config.toml
num_hidden_layers = 21
hidden_size = 576
num_attention_heads = 9
norm = "rmsnorm"
norm_place = "pre"
qk_norm = false
attn_scale = 0.125
init_std_up = 0.0159
max_grad_norm = 0.5
schedule = "wsd"
doc_mask = false
Each number is 500 + 50 x the weight over its row's rms, rounded and kept within 0 to 999. Layers, rows and columns count from 0. Numbers have three digits each. The size before them is the row's rms in percent of the matrix's.

# layer 15 MLP down, 576x2304, rms 0.0665, rows 334-525, columns 1728-1799
103:486524530498433538430420459547484546507582507478520529589453503502569505513457584569472473426486513501542424472500429406524463498502551521599574450564456565531440543455428478516529446528483481389536595525503519426484
099:508506486471581502522492554540504443485495542492503534523458475555502543554472508507452601435553482503445551550439501374500524488457542525555561421551461466487422527552522553575445519511463583551558563427483567554539
100:457456530577518455482515503501490464604534484485565530474439570479500493547508575551522488416495539499496551480481570521590481503479555524529461513501545507556478441521548464489568513538433623511539506520483537479437
097:600512482531484530507596548586495526624596485517489498499521452529463576529512606506560465481531660464462476555556489491498519507452450439457476551416471458413511548396505452469557462537435468525593515497437520478530
098:478502489531500475497648454488525490518516474474505443493562564480422471538504490513470444472389433521507400560496473474490551381467505382502540453540547517428461476602539488534461457483544552443498548532475462580524
097:482410484539509457454456641588527471465471484510525523537504541499456551526565536472471568546519488491414591430503495531464561494426417503472517513457524377531461459586412508570537447462468477485505557534527506538543
097:475515516475324513521408433473456427521556504537467455419545508493553539488497597467459508471489484451483511441512561529460476499521508497651462558545480463430504526484495532519453548475570480414511462585451510477424
096:369472469547478453483527420432509502491458475525596591488583483524535499481540532495526572454466504503555450442483388494480483495480508478374460496562437494576508472564468484489511423460464576558481511564562499586431
097:483574466604450491500432524505522434538490477514568466473516505467501514546496536546561454459472583426446466500589454583556458536440414523497491398384528496465442539412480490461491444521485467482440473483442603478533
099:501506433575489501512536481449499470615513523504483493492519572545469503473546476450570551514485463456568469440458454486545510411541409481487510506482445512567530487511514513496531387551517507588447471403491558484434
100:405468474492460590430537480492508558500589498539496564539552453499575486475577497440482452459495457462541452489517526471504572471570527547483498491519579420536503554555528519445482405514510441534525485475561513485503
099:463494529442485526496499528408493453477498465527519466457552481514469440543530561511502542421529526526468442390533557558470466549446507490541439529464515549467482579506516476531505458492519586624549562561520445494500
103:474490522463431491522430575499460474506432420467486541493423535426514542454485436501503493514468599561462498584573428534516484642500403487505450540465482460582525442546402476507520534505439442507452408522514442425447
098:520551516474460548396478535517464472439532516471507512518546539400472450514536571516464541498499432425455425510440522498500459602441568438457578576488539548583464498464618477533530578517530510434469470463459473470505
100:547441548400548520396532625432548509518498524543544516496471451533508490545512558472538509531404443451470407455557376405490477546529508474578525519448557489518534480404548396565525493460402433398613509424556538534552
101:446495525427424453569390508514472419585464559439460435436437478470468471539521532560489570550554550494469465567402448607537519480599541535520491536524498513489493523488542461464468396525514472482518516439537550574508
099:550479474570527473460451436481476447696522488542463487479517482571559474486561493513391477494625549543463537522546569558484507548464523411539477511528460600518542491517506554621554522482512520459568517467461549419365
099:594493481488473520380581494523453498417534480503491472436505582531487468452433520553532494543457484404507588522519487426491532544543540474495447458437512462564604381453631532557515509432529487475473496592430500493539
099:535423549495568446444539524559512502471568447546486577496389469462468608407497529617502471492454333516469517465572513453460566509535478514481509489494445591544541490586426456535534517485523461500559519538445494492516
099:278538526454424539489503432523452574439521503507481491554508486522552539455496492477503563467559515473407448486490510456498436551505489554471549597485425480558448478434513589500513441520485532521572537459428496477538
098:476541474527548483457576539504474489659449484474488497435563551429444513422509511473478487506488557458409577469626497577607462582550544571492457416424520570490512647505504496473448454557543456522507485534517555525518
101:482483522538462457543503536493514388563459493471532531539586482513472450480556477521451506531477529552493475510558533566477475590514452553510461523437544532453475503437476546514502468505554535496494517487534506497484
099:454495493372456571580547439569490427428489526447492517493501610560497496527496479520574501531434611497599480516444561418436473377517538500564497457489513572527536490578549471516427491583534560476484469548562447407438
103:479494564496461477560423494441425511487505563447452464526594563435525510454499412502498481435489336533467491573519522456411393548471431446480537524521478523357470419488451525493519409472494462602484410426495499568430
099:511413440504586557454520522474465520545485572420559580467460342472463534453451520488526527441498462506489500369417477562456510483448646467454519493556494425531642448575518476551523444538510511471504571470449488406487
097:548446510443473540528594423517538594477484516499451500474490531442455514537430477600446482465457502506577472486541417467555567351490500460554498435529535516438476478485462467535384456500438543458448496557522518481567
098:585493487486532451511488439455482487485409455494526475478459481559461356490489451458492517484518653577514434574454474457477537597537518386463517511481405508478553504547562516530428497509447463483549436445488604472468
097:509443472472509519520530516482472439417527477482591499456560488569490475475521501592557538456473491443425468442406530519414457531476470574496513465532419569476450428552462532531486499452544525493504582483474449438529
100:486432489524523481448445443542533578531594518439479449447491541499411361515476590519420467466575430504488479470536497444530496499530525549452572463572570473530457508453521429540394430469500591404611508498521513587426
100:435521467459439474437516509553456410431562597474493496506535453561486420499491452502517428508609361505503490462515495504528437405529453543441506529519528442493474528478418547571519522548581474534546577441557428513568
097:547535541487516447604521610526521544575607519526458563535486521487512472467465545491486575410485549569497520500507510447503543420484491516510546610457569473575537420421512554448461555527524553494505442554534597537438
099:439545490494504451491375527488566604392557529469482446499532509439486487523422494467485638485623546491417535550488482470521537479483455550484523455497451465524548444515573524481529489504534491547491507533524495467434
099:379500473583494513465534506564444435523431492462579490505541627535525568579499512482523613483494440441471588481472532493515528459537508455450511572459421544500406559464534456513508515523475535492568468498452503510477
099:500496482493512499447532518427569554458484463549542499436469523545456506544511533477505546498463462462432362509477560485412431531445393518592586522537464500550413512537596416545482464530521544463539424499507455466477
100:524515587521563506507427467532539457503451447508464528422599485463441549532438538503506519546568499492476499392567484566453410470456478500460437441526545540505397393556517458499532553439424543470454397424487523510451
103:395487536495473501457533579660476518524420528523522444514518461531517492494545498418461485522486500544498545491486513471550486460456519457532597560511492490519442563464487521469571523488489524602568481560462522538462
099:408490447501526490525414482538449493524492570449476492465421485523438566562492576494504626568505497510490494466519456538612468554430534519533522425527596470593504430563421578530499532497494591513580499566424457460504
107:333542537458538580482577516544564526446513499496460478490523505484442512561470490481518515480561572546565489616533493615525437554518489540512470518491547480578572585421491578446485498542492525496507542602583509480524
100:479510508585464482516531485451480573526482554532485493524491474527523556565447495421473387446559413467564513458516408404398502481397483452509544539479476505446415407571489537480491461581444496493464478533381487531537
101:531546476505565492533551473580524483466526448489521540546498474556462489491542535489494472490501500594514547590548507492538449494464443557485560487467512475590430478457521583556436482468492504540451483518435468520493
099:541402449489589480562516461582486462519563477485533506505509541418503537525445457519398409463463481533474461502428583441497514612466479535462533444460538532513500508451483511414452511445532519439483496481479514471489
103:503544470514512522536654610497465455468520479527530401498537499554454450483507460472538479485432568447540532513579473470472473544560582456569491497485460543405469508453528426485472509515458518391543418457501474534437
096:518500435517606478490534446524542423555587538566403515495493515442515440432524465584501499562583465477529449584552575411525428427495392592489470539510492533419523431614445494566468620553436538572549444515548535502419
101:519480521519450468523570483427506344419421536517553535515493520424529402526481489420494529519529591457446514481464505442505487565537595468484521543545462519440546525570490474451521564544426569550559494516536523543507
100:523510459391518507516487539468540336425444492462444428524492552526554392478451511513580469455476729468523547500532523549443490466561481521472493492427590508434584497463554435482578493528579508510491513582427466534601
098:448446530422546562506461584536472513465598511527427581483416459479518456509504462470487587373526553602532449447477469532579494457471360489563526445545458457585444531497461505550506609530486526490532630476450493477545
100:435506559505484560538588475555539558407474536456457506533467510496439548527581583435467434618501475484563453565407544422443605417521548551485500608498502533494489481486569527461483636488603587577490614531555570472470
102:453424476500559517598362444534455482399580445499467458452486541518547415542526495527537561461539512556457507497570556470499452448475442622429488486385514477482569536517374408478469501502556506557451532534592548404458
102:560461449489518481537431572436449561501461523438606419415466537455440457442489530498503511552502674537427429537494470436329515421435528453472497418573512474540566474428471463553456510480476506513512419496494523528453
099:578449494506413492505611597451524595474521552494536450417539510496465490414543512418485553564475509490437486528479525373518503420461545451507447537436564474518570465541433486553524582504533582550391433508570456506414
098:409563449461505477418575519539469460445514482571568526547548550488466463513530513530619535562466464568470550553559425449566547455495561494437445559519402482464505497498348535508458406481453546492466539474421478460555
098:536501468503473520535502459502534552409427468468575483505493504573496457554561457504498491485518585493510528497456527406453583505544562519483535545394475442466521460664515513494487528490503491484452444494522526444497
148:554504510492468455478534561537522563542499486503410502501462511541483519497471442514570458427469487482498485415552506435553466449462496439469620477541509415422491545496480462490466528433460558505586423531606524483459
098:607585555496564574573547533536455505543493563530495585487490542416512500510523527528421467522525458506542546421539471552518484468479473484488553432547589421540504519490551540529518484450462547465496588522505495469580
101:441509474577435519516358510578484460599560478507489557419474476504577511488474534505516541491490487428553466571506524511497501543455514523512495555499489547434436543504532511443454437455556473440533522453563516505509
101:423519552563465533487556464545535478567495522528625569526526439537448604501502491474539478469512531361536471494450458476534398559459459562498428542584535452456544528473499473514446551537619539550527530472507440497519
102:457573504498496562563501448461520529505533466472455496570595533483504549504486542563474488509571538524558527518532480535495579453520540477498470579449415410490588525518615546489477568482563572547551452533488497537567
102:548553564452514517475425422495497538562489486502527542472525527507555507579433487541492467468506548479482483511499416433437498400531501477512457570414549493398558418475531491469480635537438559368515594518483525461566
099:648516438566453554476621578448439562567440503528588433558515469564539505453532515476499450572453633432494509585522494422510589572540351461504445499414491475496496540461514441393528533476496527527535514578500499501525
100:546461521547518440608433462572469538493543505434450570481507486455425557518538564492462425568586605464545484551539396485470587493452505427551528506456432405519538502490567434495487493488537457459494494518497546446501
097:518498426458517487487426504491523413573414542438501518500469421480510541532508431438541549567482408498443505599485512431552478494639491568501529497517528464471455596479474446457543437518640347492446493505551483554504
095:547492529505466414489501550506465501539522500484508598570465438565532469487455467523505456461536753503536548449518451403562514488453450531526539488503497513476507518560555529450446525492481544412543503501506632495473
102:469520530508556502469551531514506478519419556478544499540505503566534505462544485452452535563588485490469502555520581602511507606471591420522452571545438478505576495556525477474457480531457450558565506522450558446491
097:544505499446485510470529530496504539437606497497550495438491461560501472465537510554504501454374459488519487486448545444456443506513447484470386552472536535467552419574511565478505521530500502520474520482507553539533
101:488566496508503452457509493560573453411536462474506509516501518467417494537446486503476422438554438438415505543496564522507490563477530446464500516465413612466520494496491463539456457493456527554552547527550557617451
099:373567568435502511542408476473490457540429533510527518562464443537462588510527454461495472486544378488584478555500475633392561575547519569582479509404411556468472485466596522441481561489420437458526456549503392494552
100:496523494566450535555439502508430464611548507495531551546527423482385457479526422528457479529473470512582548371578443511524556486598518494517494504396457403416444463517566478498496530494516547474432499471596454526533
101:461502502504555490525569548524499368596469494545529471479550486496559507541492571478397547462504603501579486389494509468475500494597500440652464514562557432513530425459580497540441434495490463572531517504451551456496
100:600480473471528518544375549430516549536501519510490566474522560522495483572511475502512489480497491431445566503559450606541473520592576488597509483539575583560511487443422515515443551499467511553520508511473517470423
097:587503531466515449492518444543534495518474521532522438481488599483522479458597547399443466490504418499475414422481450590537475542493469554478510589465456471550450582429504553433506422558526535514537495497549547430478
100:619448524503493497541585555425558558546507555543472504564454499518491472489604520439478529424568500352416504469449554542467558468528481469499459510610468525512558450546523530566506509532599548562460538542510553466551
100:580552544481526545556508501475498519614449515546470560479460512439438561469565539485435443434419511616517547551559486473528596456525443563468520544426483475483448486447594459450528473542518544515524505468527488490558
101:469521515556510524534485449443450466495547571516537530457502400448473503521507452540458552448477488454397581507537511431588493497546601495522540517514530484441450542506489564526473382465585495406511544588430479542470
102:491472481456486403475457501534507519448462511514413477475550509448483465515462457512591493545538504565474413595488492482511440580522506469426513533483516504566424469496436529447531553515482424504515520499526460493529
103:436481543556373508558496544518492499450483552491466481518516504487494514471552488554561460447466502418505479433505449474524548419582487492470556492524451622535433510585429484476487390516467529468542394470490544511543
100:495470520440563461528474457528480466591529527557565481434553457511538533515466478473463465490494462490467494493515542496424432553610438522535558394572553466529467431520476529515556501528441538569541487554505486501566
100:502501548444383525493487570474473560457518469460549493453531506447510446536627602544457355492486540512575507494501491562495495538499489558536468508556514565535509502473470504368459502555468552484520647539543407541436
098:538482517392464583457571426583488524437467463486601555492453490434507468510492560445525453579537463480480547487478399469467499488579487529423516552462515495491472502473651541552470537474583446486506495524593510519557
098:544526474466468452528560566463508550467474478565476453501500458576568479538459487449587426538425548519476479489546545472521509431483458513596515469530465459508432480590375359529443424491580526449538476473510468533540
103:544549512518532474545475516499589560456521440529512565519534450506509534534539485531478555428542567502470601557500578546451618442494537517462474534636521549565498538374447537426493588586504480468534512528487554551526
100:479466521500555509537542456548463610600520452519425504526454467507520542528479461519491474523473531567444451479485495499452569463509536505535503535446393533483446529519388446485550474478548434531533499559426516376426
103:539550449532439527495512440422478555528463498506445426538452457470547560466558395543558451514517603480516393517503488485400517420554543564453449509404590476507539498555588572426463547482587432522484517455426503566433
099:506546536504435492541555462533490502452476503453444552465545423453464532499515489460546445461642594499504454576506417467418493494560460489480537427384520569511436497450520488519484456507435480515478514524533519533424
102:508570558422533573548556525453518525494445494484516473526465545504504553483503473452477441490527526534596586465519547497530530479487425506491480433581532440517536539524443535449520508472537513512515514565503452444463
097:459448468496456588467502520501469531465536452479544514570447532505500473562415559502445509518464444480434445460414388486583496524468454464541654542538504449571456530484534501540513524513499417531450486543470481457615
098:532372553506511553553592499506461551627515524577400439524569452566565512475425525521479510452485427508449473471430516495525440418388512439511481504446522509427492518501449523427462555549442545567394567467559526487495
100:424541488537549524515488537539485575546448575502502485522515501500550475417480468548509405491516408484444552438467465417497484546550435507572488540487502452522417459540492540510504569473466534520477583506519500465573
101:490514494451448531526456476529465496473448591483500562465575533454482622520507500444504424442523346538501495497535438535501546500524463481476431518431512458501510504493517510468500523463483526536523443480549466481508
099:540460473482462445426504438495565479534484474494465375501390552463497518509531503484559538576490334440497529414511490499571507529510417529586418550345528596518451492449464482540474471545543505508574595571456501471434
099:546569540528477500561571489431561538476557526600537496487496485497484445425531526534554545524527277534441464528540476584423495577568408449489567474540544561511627476630607478487457622536569556493562444551502421471513
099:517442525425419432522470489425492553483470572508530481511449433488466491500471491498604384512464457505562522529484465532439423426460458456496511589439447501461525503424430504500518519501437415534436404532529510525508
100:544540505436527544494514509541537436478510526487542491539479553525458503528529460540498438564475404436568591540490538549603479504597478649488453528457475459485515529464481551562496518548610551560448481488512507444469
098:452456468509569461474554503507538417530520606495502550407498539530500479427507498497543476459469432518488412530522504504461536487533474540494464522533499555518493489495578526455450511505512464530579405487504416507421
098:449485514597566509509481507521468453492501486529445522482453485532416580507481500485529419508541506501478484532522462563482564512571530546497560545517505508537474450447480520470487596511457614478415562504522458525537
103:560474433463547502480486626504515404470432479465502518477480445487393448524469537616490510467500580504487465451459470517410513507562611567527545451513449507512518407432439543579466463494471551515488472451551476546520
097:478500492527439527468592506467516565481506468575573484491524452513581492544514496489340442549596598441524448453451544480442518468514461488541494520582529478537554607459556545464511581518485526460457516618515556610453
102:571454473489494538429525537474493543448528427574543497468453538518474509439485431465552579529466503618488550536436531519517507597517472506466550479478422564441403453430565526440479459490504406569467435506527518493532
115:519514466507393512484528518539484497502588508461573524563469535502455422544477539503557479447515423545531490527473477475526495557483564594420513532496437425428441534503512514494462484464573509519488505534512532430563
100:409508557493576486438488426595512455488522464514422545516521523534506477528533478528490458521494429516521537530534468470515573570546592491536541447431493457423496498455559496502454503501490511523407353508509529502496
102:585614566546458465624472528490502548437441500434513501629566519440530536575598445494513530515477467572530580470530528564496557459547447478526514536521483565551448511467530494452482480501497551562493650568474504487487
101:408522486520526540478524446542473492571510574485409489485516486510451515470475471456500556495473456528555492526539464538525474557432489537458571581470517561470608521556539533518495549554441521471490510478491422542561
102:534415443439519575544450529482523580488519615529458504543460476508426523465498476524521515485527508517412503526570505544542534541576445515512511473592497588525483409527391554544485477474511519530449542501447457562532
102:583364421508436559477476524524445526539540521486528508532516472465498574550498538579508512481454572489499483522551382534471457554524521518530503543495433497415587467528468447542542426485482489447409513501462540507505
098:528528503449600489503526538463484452478514438565535516426479539490531573465482492581478513479496424516548527336424488509545455429436507550455471630555561556533410515512465468467460502463545524544524514497497492555501
098:605464442493453407493512517484480584393612519438487490456532534502529480523490475543479451484521670446465570489465482500469554436483467472454514424512481446497510455408554531441525529479440494444476518461501591468496
099:411539477518448510444465499558481389595453504440441422572434480528503486514435494529459592449565420553434446492495494452500589543533449521543496474560511527470509527437377493493445497487475525480459512527528391529423
103:509410560455527589502430550439537488454496535493451485531482553513558485468489588531551450513540637532545554523494547495554480562481453467518465589554523482504571492549589515555507531503554510449512491498512544496550
099:509536431461508481475499501554471532517427513480490461465509542500582484483570470500415488413450472483482501494547545561492358352459488488520507597565477444474462496534459432476501402492528480492582549438447485469529
099:547521545450496504457595484425486386461456451514582456495462499533477512499428526526509500601481581563383466561485493533524504418481541533528432483467475482604558429456473516470477590486478531507361469495506552502461
100:449522495486521482451391428530469527564588528486431495469524469534497509521486518523511491521534597572444509509468536612466492552586567594499490504500506470502472413529497519510497540473512536472551569524476485514596
101:547530524513439509524520536517475571501498545508481514536526539533524561535531532542409525506476547469490607422486505519486488434503496512489449532524444532432547470468451449507481410499574508554494498491494511450580
099:540405546414512470439556543546469499444442549471534544475429584471445587544511509499440529567527578497581442475510530479505438443507464566468482511484606448587470516430433494492487490553430536404537469450421513529588
098:494503530552612507467469485565521407352425554484560519471434493509509446500511576482612595583472508454490463481511511498566466459536439461494487552430514487481462520437477471535477544490502554514397543542510431573468
104:503532552565431517430552501499434521538456498517545426417506441573490517457530508438629483452538549513499478493462526406490471554464437505532527512483477519527480496509512500492501461404556457408516456500507407508443
099:665432517494540529440342559533478587514542588474523553507512459489507472420466549482519524517491676545370606489539525526555536587479554428482529497510537523563593553478448538444539452469518501492444543475514506536537
100:482480552458475508461576498514518419553577419489541488496449538444597484500501486471473511578497647433528533565499522492541463512557514562542486569571421463410471474513583491543502472486474503509563420488521417446432
100:507468466489473454501605479482546500549491511505505524566487438495511556427502471400556430608420420434506531603489533594479491427495570462530482520555544440508450507453496449477468477483431440524488530497551509456561
102:525525538449470619617537392416470492478543491542472477514491541528519497506531540463508417539529623554512592502484493581523469477518581504536446539531552543518519512507493483499530532586410502577513491442466467525491
098:504503451494468527524434524593498570467463545515533430370518510451520494398474478481525430436458446461553475455472556527483486468500424471456534454573526482516475537461451522547430459479531510525502511440539498576500
100:395478489540486465599410477553409495494517512507526516395597571624564412477517506447438498421448520535456486522530568564461527545606549409465495451480494566600504438566462502490470507531497466473523506511449589477459
101:482453490524456524490372467491499421603507648476502452457425540514537467450521514508414512481493312417523520539489508525581496381491544541438471415538579460428565460495486502539514537551544501503508601506482516436504
102:509552503527503461516585484580445450466409461501484524448486501457475456506488472441439455548552641480453513456536467452551518535607354541566375460495488534458564520512487506519546487519506443516444494466463610473508
100:516525528508489532542471489466486568521482449545513481551503415449449505485530530559491533547489480462510497483503561441438518452415512479623502549498443551439507529478401533563444478491616531506430575582488560527482
104:516491440505457426466471485452450430438430436535513522449476482472461560463490498474556573433505499480470464495452478416511460509466548618445520447517557471525498500511436498435454445489407505508524509473491469494519
102:420431454497509375487524499526521475417461455510474395508569452441478555501527481487502497485459512563502477356566492445620475469522496543509490534492532522404546498466445457537552413527537525522449508573417564547483
100:546541542569541486571462461412493638526456472532513492402549412518538499570478510573482558494598534582528543484573537516514568576494388509506494483520487507533586498480550492441540518487517509439409462463523517559461
098:426449504455440532529348577505491519527538599517525473602549581461517526476521545435457535500528528421454400583543429508485510485439506506515514487458505530448567499538451458466519500491570476589488525431512495569488
096:459530499514467482510508589582486446552453417459447439471524594468494511494449438454494482549565498503409482488512526505463515547478477543495470522593505458473478537527529457429542552540561471414486470474498482491547
098:550585544479482485484492508456546622455532492445515636466508541461480474497479452502422511528556543504487530551448517401526524486499638517509484542538467482537523509533614493451496559487465511442508407512571445570470
098:472514458459498552529529460478518515537526470483520437471510505515523646500542467467565565418439605504512515553522445638478482584581405479433483506516452463449502491458545524494490493517484508475476524447427527484546
096:405540553507428563552579475474503414499438495517462515515494543499470519509557482555519518437486383487549503467552457526465487608550472499483534458484416518517410503484494529472501456445501502528548478442530544453535
097:448484494446540552442535443481440520523471494510485455595508491468462426492572612506518519459478524456572494546604457549574452493431488509503509502428480512527445496519532527471448537479385504524372517544518483519588
098:535469444480572528542386459473503499470525479483445516428530475467497563465586506584565565451541339502476538413496488440463576418515513559513456492435482538488454528524504505483509490483520463461533519473430556476364
102:548494474531547437479504541453476511562550539459469445578481429593547578526460491477481543488537509525498548526525577527440598592523503508492451534439544498535503460546461548496478480454420529482536449509453555503521
097:486458482524493517517524509526507519525423481491524443420453575528414505491550538498492594465528418538461526481566502484426484517455499576506475542577500506463497474509518556456525496467512533499536511477479499513480
103:467545494500466572617454523549499491509526460475529538515547472509514535524548478493460521470545377364531527462483520547477565431443502509491466542519449569512500528482528507513555484431618498468470634509533517498464
101:528577533459434512488525492510525499429539461482510588515529541488441518578551564527437474548466444448526577489443436542557405503532612554516432564527487505504584506443530532534519472554571484510519511563517525453486
098:435476490527474423477546575569509508559500493503505498533521557468496578503562488520533502486555522543525410503507564512445475512471559543497470440521472480574594564521443568484487442537517513460429478486510430504544
098:466549507452539553481511374517495494532493517497455499535521492504542501514474506443537583552508399511433415487580492610512550460510501474500478494521498479460468511500432443508479485548554465482594518462557476498481
099:367515494527442424571425539357544500498521497402468503473484473497439523583446498507536550463561395532494529486499461424650488442449495388530536526365492518519599471482533500496516562546466540479521456501557413463480
103:451538560469599541456499523528486540499507504502456510427545520499479549537498591531474489496536371467532571566456475475482503512575562543548548520511579492481499459495466575625562549514579494413554513465508509540431
102:442483531442437456472582620450447532427475512536484511514530578535531550461443431528541558434495539417506516494470495431558590567443519398463481591554506521415422433530551498576475476537555543404518532570481526502518
098:463555479512596502483464542478511577534454564512470403602490495428501471501496430458498448452500604502509568479514465572479484449472491504534524554462556413508547482489441450519496464505548548468519494459462491488491
103:501447540485460470517531477419482591447491435447591491464521561463566516445463513484479495450385511541430596443534558522480549524502516450423522518536514525492577524470416490526512477434458475444494499491472454449406
097:486443504489504512569430523492423547520579502512485483498525493478522581499491519482503558535565536534509543510536506498494531593644584498540469443569506529449494467510528515496498522493480508536588512483532488510538
100:424546570437564537566430468505520527405567440486486568436578519580583412548583526536508456468529470516450417476492499517454523517497534492537470479567486505476410531591544479491588530555503483524450567512593433553449
099:509482505528593425544457422584489576533404471516562423494512496423510652500472494459509487567519431457440462495499472497419466557526523471484451438557516460520474578547472535552541428423455525502453452530491517468531
099:669456502557570526512635501465557555505520547515444490453533502507538547440443537567511507505454635412492513505482595533499540490532450470589456468486505516421503577548572531518427490460563434540504517483515518404563
103:471514541510463475450648478470490522597534487458511468491540426485393506512451509404405541589491630447480564539495532396463523468518609512455390498510484420539523445546364417519548542548475524443463411511503493601502
100:468501459461441534445496521515503460514509513428522430484522467482511534572547569499501448530502547577459541564468529554492464467526457540527585468508504409450524480457533472497461498436491504445479516521539454497480
125:479547411418401497459542549473508582408457485486442526530512532423539522515580451556516435607435418520511465450424460452453470419436469423518538500502532408509464502486419547535460546501393520522448463516506475502445
099:437492488483458546525683516469515507585533494497566525513495467500562513551472615435509503442499488504477515500452469548479522518499514469376501479449592448512433563403472529491470581514515521558473534492486510462455
102:551501545500466482604430492507523479434526470506457404548475485511576477521454494486518484426499526499504488529578485515453503631484565533481474537502444448472509525477544482470563536449546457494541488445444439605511
098:500523520520524463554505470431520597481475551460489438418592479509585600489469506455437560553603570524519504482514526580516566454504505519474562578525494499523481572517572445501526585492518489518524524448574540443518
099:505495496526521496528593556516505517529505510516546597483516549461482526452546394507529470488540392475610521493512433651455444488537456456505442467433511502445531521447489451449434432519463493550475509545466532495551
101:528478498545455480436532560497489442533476477433507481442475525524541443477538441527463459483498395507547487537479502500487546535515404487456479440550458457496472504407427466539538545512540439476483428587471547525513
101:579478497506470519507497495461502474441476466449533493483493484564462521504492457478492478500576506574530540444528555438446480483458490499583434562492492551493464476374394477451493526495448439506491447433466406461486
099:439524522453510523526611652567516499575463452539586541517545418494499612464454450482462529514527505479511545516450495493499553522446507492474567505520509494462417514430465477466453432518488493563448643458568561522501
101:606540533456519526478504463500585486584434532508521436544516553496444612540466516474499489568481494533516483454447521570521567526422544416594504491563572510458515495497470445463506511526570576440561458556463473533516
097:440429501438441605571581518572512436415540552510541481612543534466434458426565513539470574492503587416562490522540503513595510579552495482542499493452497505509485522499570540433462450510399455432556423472434537452540
102:490446484458398447519460469473549522453381488526491507513480600487495508499518416342550453618469517552385537545483499440513473461498459476495472420485495486468505429493532488486492497495410515550457520535464523475536
099:404550491575538494484542442562526481499525521505420357670534531495491514500503484552540564497472512526499427556560475419577514433509503493495531539418482455456611527501531422556485459529476508437559631443571536537477
097:471550433445537510463510477494531566408481530554541527515474464479539496533538480496429515465437439589479495483482527514410560427447519411529416452477517541473547480457469475470443616457539486437504469481556465501510
100:711571494467553514497562489534529511519422436475494460556504528502494559521532599450538465552468584505530532520519459519564579541461485500610525476471491424522385515524493555553546462564560439428506486453516521507371
099:487519450467595537575547396448542597550516562528453391513459427455469485476535504491456455510433456501508467463472452423580533395571443465449522486554514453499522429500522491570550440517461419554469593452524419504510
098:438516533434504516504451438523477531537443491522500465473485493505537408532519520513526395523434374460491572551400438561552518460487568621443442560445547571378470547506456443571584555519540539525580572569459512443488
099:490537542483405436525493524491479419505431515471496421584504482495508611446521593469490540471456368477478497510508450526504507431588524454507430503447589496465496453540527591422525546508526488552554444559523537599473
098:575510391459434509455486361559484508576480498519509518522486505490524597486510579452489466569571342519504462550528487463547476514462480511443510503550463451539496526376453441479461373471484520504583459615509452550469
098:446533431581625516460492522501442529529572476512464526471520466470555508436553577529523561468482575525514512563514502458491553512479528374441524473577513482439526464453523490536487541489525443507592524471518487551406
102:409518449648403569468566463648519509537453418477599415485505574530446491536460549540477465512505491481435438558478561474538466534493513588482540505478456499537421503434549469512533538551430439556468448552534582455415
100:484527503569582464554552559581518601551468531526480455486531495463405526512530503434460497424500390531553505434502521590595615545487462544472473497516493529474444572486486547505466546426563520467506590511527448573412
099:609436465417486529523443448471516521419459526500529511567474587461609512434518501525493527543443435513464496506513459490544479570491560503442421531475503492420499524559461539461389484503501484443369439485522403490524
100:463430477498525557471408538522488466465460468431568545512507526478479545498545462657499458531473427502467468514499499520549515572471402419582473477469524437493456463455456468541471589476588506517494513580492556449437
100:540505551492470485489482432424492568527439439544509404544457502518526558510547502495503455563481263506465482502488555436492505436564502481448461452466506530505447542486599541542516534466515562529543534495414498383552
100:549508481458592456473424477453540393451570523456478590511464498441508466506523463496492602541519502461556445488484552506418494506449538553542533475473508478535465372487582525432571444479546568471600527491466438478500
101:421464450473462468547569558560453495510524455455424500601491512585474529519518566584512455461544502440546477452505452517472513542526427522499529512552470582473483485551407566505436517471540548460472441548428481496458
100:547416482514477621508453477524500426515469511543447506512475484541455591526454561581435460364531488400443463530479543503499442511476512463466468529511606476431505616559467566480473528516498542496570478535550525539435
099:483474498548523532561490596434496458596544532505500576531518514514445467520546460483434508545498543576525541397535571486582518471550505454437556480562419625530456414477414515597504455484485579477441542497530481491511
101:530533479496547530528378548529482491383588499497492486530551559501544552486555481418410486557504456556450560554448490509379527500523610439485472474513601492528454498506458466475485509484459450484450562520486484590510
099:618515567368444541569486610485503528515521490500537590515485532502478518574542545516431482562471484597519498513478562503568574533534571482566535551511524520528415610595574528440486550586573575443462483475464522533420
100:492530486539494544426449510481572506530552441517549460468399493546464476509508558465420555456448496535406460535417387472467571493505538542557456478536492469607445526480562495501621440440469433460493512524474506442370
099:432484489423455601467505473423499472394414463485482536487522520542608513469477473495517511413484455503477534578447549448463502510498490506515527460531579507507405511506564484506447555516371462518497491467543490471490
106:590549473467403525512486526416416544537450498524483489472476459453475486445489525411518480551440533485492510409478521471433479482472510602512541562510499476489560449403486438435481486482297457511498486453499556409468
102:594512489561465514574577486500496475439485495473562553577451539557412478484453427549486433525490540458441561489487505468524444500425455464617543514460415548511364490537438442451529453514467494544443551516475588520533
098:546540538397511518454455590435474492416515449470451525440421452520573498506547562506511536415488515480495441474522498393487500489413476521514433628400540518560530485504477512509509504449422530525508578602466555406597
098:609435523565435579517520462505494596417556455571443481414388470475459503499423574413465531527545393491510491347475380516559416547474484463527530534641490549462468461475505508547453444576580558435456572503500465532529
101:575518479513597468564452556520453533501464537464486487506591597511545510493630404469443496447534593484441429402463483546465519677504459427489557539435492465544461589523498499504503516529462473461403530456496512496501
099:478420482493525565502572555498474505495429536451491453463499578521592522493532505474524405497470470585566526483555519530539521489504524483577540555409471516522526498492466506501500473566588465568418492424479544403659
101:583510526497548439419435483479539495526500541497505486453465440501512492495557509500443412504390488490520534455561559563494534388497437477528498497530500479512509497468411550532514543528492478507541522483565560594441
101:657581470442487556400509461451546567506499521476427507423476505420447567535535555574472500495538425464488476542519566478527429493423502618412526450555452434409487465501515471605500505511600514474499568450546458523556
101:431587559506474507551544581532493529531468453549558446583473523515457398514524494483481526612527569511553563495587469505498533526462460607576550550506433495465591566444620423450477576483452483547463509480471472563507
101:532394445431508541568566492502524492473429529495546388584479577473478499481493485473468502596495387574539517513470482485423471529451556559506490462498499488557556496447461407507529527512527498442530517495504479502555